{
  "n_head": 8,
  "n_kv_head": 8,
  "activation": "swiglu",
  "norm_eps": 1e-06,
  "positions": "rope",
  "qk_norm": false,
  "parallel_block": false,
  "init_std_up": 0.017,
  "init_std_down": 0.0,
  "lr": 0.00198,
  "lr_mult_o": 3.0,
  "beta1": 0.95,
  "final_lr_fraction": 0.0,
  "batch_tokens": 65536,
  "train_tokens": 627900000
}
Each number is 200 + 20 x the weight over its row's rms, rounded and kept within 0 to 999. Layers, rows and columns count from 0. The size before them is the row's rms in percent of the matrix's.

# down: layer 4 MLP down (transposed), 1216x512, rms 0.14, rows 371-387, columns 128-191
# gate: layer 4 MLP gate, 1216x512, rms 0.0942, rows 372-387, columns 128-191
# up: layer 4 MLP up, 1216x512, rms 0.0997, rows 372-387, columns 128-191
down371,102,210,209,201,177,227,179,181,216,205,173,216,237,229,211,214,196,209,197,195,149,185,184,273,188,195,174,236,212,173,163,180,204,207,234,206,189,225,218,222,237,206,212,230,204,199,186,188,196,192,203,208,213,250,182,198,174,207,217,175,240,195,201,204,200
gate372,092,200,178,219,209,226,205,149,165,191,189,177,208,179,210,210,199,186,201,195,174,170,226,218,194,147,190,201,228,218,216,220,193,178,178,207,183,193,180,215,210,215,207,189,187,231,235,217,207,205,185,170,238,200,171,186,215,202,237,162,199,227,202,196,223
up372,089,188,212,177,171,204,216,192,214,195,219,222,192,229,199,197,208,232,189,222,191,227,207,224,178,180,156,201,191,212,218,210,170,174,200,219,186,196,240,181,198,207,188,182,179,213,178,199,197,207,242,180,210,196,260,224,234,196,180,196,213,231,200,238,181
down372,091,174,201,184,213,229,174,181,230,195,186,176,200,236,218,193,230,240,231,197,174,169,224,148,203,196,185,192,192,228,207,205,192,194,202,207,226,199,198,230,190,178,190,209,182,169,145,238,184,213,207,167,181,192,220,207,248,207,213,204,219,198,194,188,199
gate373,101,182,177,223,156,243,196,233,204,199,196,200,196,172,208,177,180,200,210,219,205,215,225,187,193,183,170,214,175,192,222,201,211,167,199,209,216,212,186,175,227,198,207,179,223,209,224,208,225,161,224,176,202,188,184,203,215,186,211,194,210,222,162,184,196
up373,097,172,179,178,206,204,184,193,198,181,179,202,211,184,190,197,220,165,194,198,177,194,203,193,216,204,221,193,210,231,238,160,189,168,207,183,202,174,158,211,183,182,197,230,202,204,187,186,190,178,206,179,203,215,184,212,199,252,183,204,201,194,182,208,222
down373,099,191,240,214,208,195,184,219,208,198,162,212,182,162,181,190,198,196,210,187,195,196,222,230,196,184,202,225,152,227,209,181,213,205,199,220,215,171,149,175,189,187,174,220,204,171,226,183,181,204,179,225,216,223,194,213,172,186,229,183,208,216,218,207,180
gate374,088,203,178,201,193,190,215,199,205,166,174,207,178,202,171,202,191,212,206,233,192,212,191,176,169,186,180,228,170,204,188,201,169,222,198,200,197,121,192,241,201,214,204,232,198,221,197,192,182,219,217,209,185,180,217,199,213,202,211,169,222,221,215,209,219
up374,092,200,160,216,205,222,192,210,217,181,149,230,163,211,201,209,179,171,209,176,214,198,202,184,193,229,218,210,166,188,191,194,202,218,215,199,214,227,188,189,200,168,188,210,213,198,213,232,172,212,203,188,171,183,238,159,203,190,217,170,174,184,181,201,163
down374,089,206,202,174,211,217,187,219,201,194,212,177,218,159,175,199,217,182,193,207,170,189,187,94,183,225,186,198,196,206,195,207,202,164,176,204,202,98,227,175,202,172,201,177,206,192,188,214,170,168,187,206,181,191,191,153,161,225,221,205,181,185,198,217,220
gate375,097,213,181,214,172,200,227,188,214,219,182,204,248,202,206,226,205,196,229,207,200,197,180,218,164,203,176,201,205,216,178,177,189,227,200,200,208,160,177,177,219,188,207,222,168,169,201,181,212,222,206,211,222,170,188,197,173,201,191,209,204,234,239,195,182
up375,099,193,194,215,190,188,205,216,234,204,194,227,194,209,186,189,210,213,187,219,188,198,198,214,224,211,201,213,216,198,191,217,222,211,191,218,169,225,169,186,182,166,213,212,195,196,162,198,219,224,209,177,239,192,229,198,188,161,225,225,213,183,215,172,215
down375,099,179,205,209,224,216,215,190,204,198,179,184,207,168,204,209,188,200,196,199,183,213,210,245,200,208,183,205,204,198,192,201,235,211,230,166,197,203,229,199,210,204,197,215,195,200,239,192,193,190,163,232,200,205,185,233,223,240,187,208,227,265,198,208,201
gate376,102,178,216,206,254,185,195,229,194,166,200,179,198,226,184,201,198,244,231,198,186,209,181,198,219,202,199,193,207,230,184,145,186,177,204,219,187,236,187,191,194,183,180,177,187,210,171,195,202,200,204,218,187,219,224,203,210,195,232,205,212,231,236,221,209
up376,098,212,188,191,208,217,216,187,200,207,191,229,192,176,203,204,216,175,189,233,217,192,193,182,178,204,187,208,155,191,217,172,175,231,208,170,198,195,229,211,200,228,198,226,207,194,210,193,211,227,209,189,207,201,199,210,157,218,195,177,234,182,204,246,168
down376,101,182,203,209,200,201,226,184,210,249,205,220,189,178,190,205,198,170,198,187,216,178,202,169,194,271,227,189,188,203,206,201,207,208,209,216,214,169,193,174,231,189,194,215,206,224,195,209,215,174,195,159,151,163,214,182,214,211,157,203,196,215,217,198,182
gate377,099,199,177,211,217,200,176,196,150,208,174,213,189,189,201,197,166,190,219,212,207,210,191,198,232,191,222,206,184,210,183,214,216,204,197,164,193,207,189,199,178,233,202,194,196,181,201,204,222,223,185,202,167,217,209,215,232,175,195,192,173,210,155,196,213
up377,103,193,209,235,177,145,200,174,212,199,182,201,191,216,155,203,217,202,188,204,194,202,206,223,176,205,215,227,210,215,223,194,223,189,223,188,208,229,224,221,166,199,205,207,207,235,200,202,201,223,206,209,243,216,210,171,227,164,201,210,191,185,222,177,238
down377,101,204,183,221,216,189,224,160,232,188,204,214,197,184,185,172,246,189,169,203,161,198,198,182,205,209,203,206,195,214,188,194,207,167,192,176,191,231,212,225,182,180,186,193,218,215,213,183,178,178,195,209,199,176,231,196,206,187,214,194,215,211,218,200,200
gate378,100,193,177,208,233,185,214,198,209,179,166,176,211,183,199,238,246,202,217,191,200,185,179,194,217,224,200,197,183,227,193,214,238,213,200,200,247,195,200,217,212,209,185,225,169,194,208,158,169,224,211,190,175,201,197,213,237,211,208,172,217,186,202,211,160
up378,096,208,161,198,241,180,190,192,205,179,209,207,220,192,202,196,177,209,236,220,218,203,218,263,199,218,201,237,194,210,181,215,197,204,164,194,198,215,197,222,165,185,219,201,204,224,217,169,157,191,209,211,205,159,204,167,226,189,203,176,194,227,212,207,186
down378,099,178,224,200,188,217,207,235,213,237,218,198,187,205,220,199,194,218,216,216,183,171,204,192,186,170,213,196,150,214,202,215,169,191,178,191,189,210,199,169,198,156,205,183,209,201,191,207,221,191,186,231,172,191,195,207,171,235,223,231,188,173,177,189,225
gate379,098,157,199,199,179,212,208,210,203,155,196,193,226,195,193,207,195,157,198,202,217,208,172,206,173,187,186,183,213,187,209,199,206,233,211,236,173,203,183,223,199,194,211,245,183,185,238,188,201,196,193,214,166,211,214,207,241,161,195,203,213,180,228,183,179
up379,103,191,197,192,257,198,189,227,204,204,227,180,237,215,170,232,199,183,220,202,234,243,180,198,241,201,190,209,216,206,220,186,209,201,214,235,201,164,221,193,189,189,212,196,175,176,204,182,191,235,233,188,182,214,172,210,211,164,194,198,197,183,198,223,196
down379,106,173,210,209,197,217,214,183,224,187,210,224,239,193,223,200,197,205,207,233,194,199,203,185,216,205,222,212,214,210,190,189,217,204,194,224,214,172,212,169,201,235,229,194,176,199,194,198,171,209,171,202,192,208,184,214,219,199,221,222,208,228,199,209,229
gate380,102,190,213,208,232,218,167,226,188,200,203,206,198,217,205,178,180,202,203,181,232,214,211,194,235,175,239,188,194,192,214,177,178,208,160,208,220,220,174,231,202,218,221,197,182,195,193,202,221,213,205,200,203,202,198,193,212,186,218,227,196,221,180,207,204
up380,095,194,186,199,207,180,205,206,184,224,249,208,171,189,213,201,179,204,221,168,235,177,203,222,186,192,204,201,202,164,199,213,239,185,232,189,204,163,208,184,210,195,193,189,203,202,218,205,191,210,185,184,202,203,208,208,195,171,185,194,219,206,206,202,213
down380,096,207,204,195,157,232,223,209,211,216,219,189,217,198,203,229,195,238,250,168,172,197,228,231,226,255,214,211,185,175,187,208,201,204,231,230,200,211,194,189,170,213,195,207,230,163,202,179,199,213,202,155,217,200,210,201,192,222,194,213,201,168,231,199,190
gate381,110,195,209,217,172,214,207,208,182,209,185,185,199,192,182,170,215,193,178,193,201,197,232,226,191,201,221,237,210,222,190,184,221,192,187,228,215,179,187,173,202,213,162,214,183,176,206,191,205,164,191,207,226,192,198,182,177,221,209,169,186,208,227,212,176
up381,108,214,212,180,184,224,219,193,173,213,186,186,182,196,214,172,209,173,203,200,126,202,175,225,178,185,199,198,198,191,233,207,194,214,204,191,197,192,221,181,214,195,208,230,170,219,221,168,220,211,173,207,215,173,174,227,190,202,210,204,209,211,222,206,196
down381,098,197,199,223,221,194,195,170,172,188,239,215,212,181,206,226,185,190,208,252,222,197,203,196,190,203,201,207,219,194,224,226,176,188,190,182,200,236,225,202,200,215,206,187,208,230,195,177,194,200,175,202,235,242,206,219,206,204,204,203,202,193,143,214,214
gate382,090,204,226,192,202,231,194,243,183,165,208,199,174,186,222,240,193,190,201,215,215,167,195,167,208,173,221,216,202,192,215,211,200,222,189,208,181,180,211,178,222,176,143,167,195,188,192,170,186,178,192,193,187,188,172,202,209,223,182,205,208,195,208,200,163
up382,095,203,197,159,190,245,177,172,190,215,263,221,210,217,210,201,196,213,200,211,175,194,175,198,206,212,195,176,182,155,188,225,217,194,198,231,185,199,178,198,186,185,198,213,195,207,229,191,194,202,202,184,206,172,207,165,178,213,191,189,213,190,176,199,191
down382,096,189,211,236,190,212,177,164,197,234,212,186,227,194,198,175,223,212,152,203,210,180,217,175,206,230,188,171,190,203,225,226,155,211,201,201,200,217,168,188,195,206,218,222,190,184,193,229,197,203,203,191,210,213,187,192,192,211,193,211,174,191,187,176,223
gate383,097,172,165,185,197,205,165,225,222,188,186,184,208,180,180,182,171,179,214,180,193,156,197,194,190,163,206,225,196,172,170,169,163,181,207,187,189,213,200,199,219,192,229,234,182,183,207,190,242,208,204,199,168,176,181,209,168,242,241,224,187,198,215,204,159
up383,098,208,168,187,178,198,166,188,224,206,220,185,206,213,204,171,182,218,219,203,219,192,180,164,188,207,174,218,194,186,203,184,191,222,207,205,191,184,210,195,214,207,220,209,187,220,198,160,200,166,197,203,197,232,199,160,223,204,185,206,207,194,242,214,203
down383,098,188,220,188,185,219,197,184,192,214,232,218,214,241,190,136,209,174,219,190,253,191,203,176,200,208,171,210,216,188,176,173,182,212,221,224,164,204,162,203,187,214,184,188,184,176,213,207,220,228,177,191,196,222,220,229,209,238,180,194,177,221,208,185,170
gate384,103,206,207,166,198,174,212,224,198,175,224,220,187,188,207,187,198,208,212,173,211,247,209,192,229,201,210,197,218,170,184,212,174,218,202,208,242,235,214,173,197,240,202,209,194,213,206,198,190,183,196,188,194,193,235,194,195,194,174,211,205,206,204,186,193
up384,095,210,189,185,223,210,180,200,184,183,219,216,180,155,255,249,191,183,174,167,203,197,205,188,188,214,211,196,209,219,206,188,159,176,196,223,196,187,195,225,131,186,178,200,182,194,191,182,218,201,179,214,234,208,194,199,184,202,194,212,215,204,192,212,222
down384,099,224,210,172,194,190,169,207,190,169,210,188,168,198,215,207,209,198,198,199,200,189,216,178,186,207,171,176,194,206,195,231,209,213,233,181,193,224,214,209,190,208,198,202,203,185,209,192,171,250,197,208,195,200,209,186,201,186,210,250,199,167,183,189,164
gate385,099,196,200,197,197,181,199,208,202,179,198,163,194,184,212,202,197,244,222,224,207,189,217,191,236,224,242,204,191,220,203,224,145,214,182,178,205,227,199,202,273,192,166,199,226,217,196,192,191,188,199,204,179,187,215,214,231,198,196,181,211,195,123,206,202
up385,105,217,164,223,199,164,182,160,201,234,182,203,209,222,221,205,200,195,240,203,195,204,186,162,195,222,181,219,207,199,179,192,200,204,211,179,193,208,177,195,197,188,172,195,209,178,218,189,222,223,244,190,191,189,198,201,179,176,185,155,213,182,221,194,175
down385,108,176,218,223,188,179,195,190,214,227,223,229,154,146,241,225,207,187,195,218,209,225,203,188,192,193,189,192,173,187,201,214,182,183,188,197,195,218,160,197,192,210,210,179,197,220,184,217,231,209,203,173,187,193,212,235,246,180,194,203,188,174,195,158,184
gate386,100,198,240,187,195,182,236,208,200,175,197,200,192,186,205,199,212,200,223,200,191,168,198,198,191,198,211,201,231,172,201,233,216,204,222,187,189,207,210,238,170,187,201,163,223,201,174,189,230,193,169,194,177,183,202,173,195,246,200,143,218,165,234,185,195
up386,099,210,180,239,205,192,226,210,172,193,214,212,228,187,204,211,191,225,150,163,212,179,219,177,204,226,236,187,190,212,203,203,166,231,214,221,228,191,189,198,208,207,218,247,213,174,228,209,184,209,207,228,237,185,215,199,198,202,215,201,192,201,208,209,192
down386,101,224,249,213,176,205,174,189,160,169,196,207,191,225,156,185,161,188,185,219,178,182,166,203,169,201,212,219,194,182,207,230,166,207,206,195,207,187,161,177,232,160,206,221,229,240,203,201,192,209,210,215,217,216,212,194,199,229,210,182,223,218,173,218,190
gate387,104,169,230,218,236,204,182,198,239,205,162,202,167,188,178,202,173,181,191,178,198,198,172,200,239,190,201,228,180,215,192,206,197,198,220,187,204,227,209,207,224,215,180,182,170,200,194,165,180,201,221,202,166,172,200,179,182,201,231,205,192,232,237,179,197
up387,105,205,211,189,231,228,192,219,195,191,212,211,182,206,200,203,206,207,178,216,245,223,203,237,182,213,176,210,233,165,226,200,224,210,195,170,184,202,212,185,210,199,238,239,195,202,203,226,216,190,220,217,195,198,188,179,249,248,199,221,199,198,222,198,201
down387,106,191,229,182,218,162,218,176,196,195,206,212,206,203,236,165,186,199,206,200,180,229,201,187,174,207,181,207,203,208,188,197,196,149,210,195,211,205,190,226,178,256,166,204,172,208,200,229,201,205,172,179,199,192,232,223,211,177,200,206,203,204,186,158,203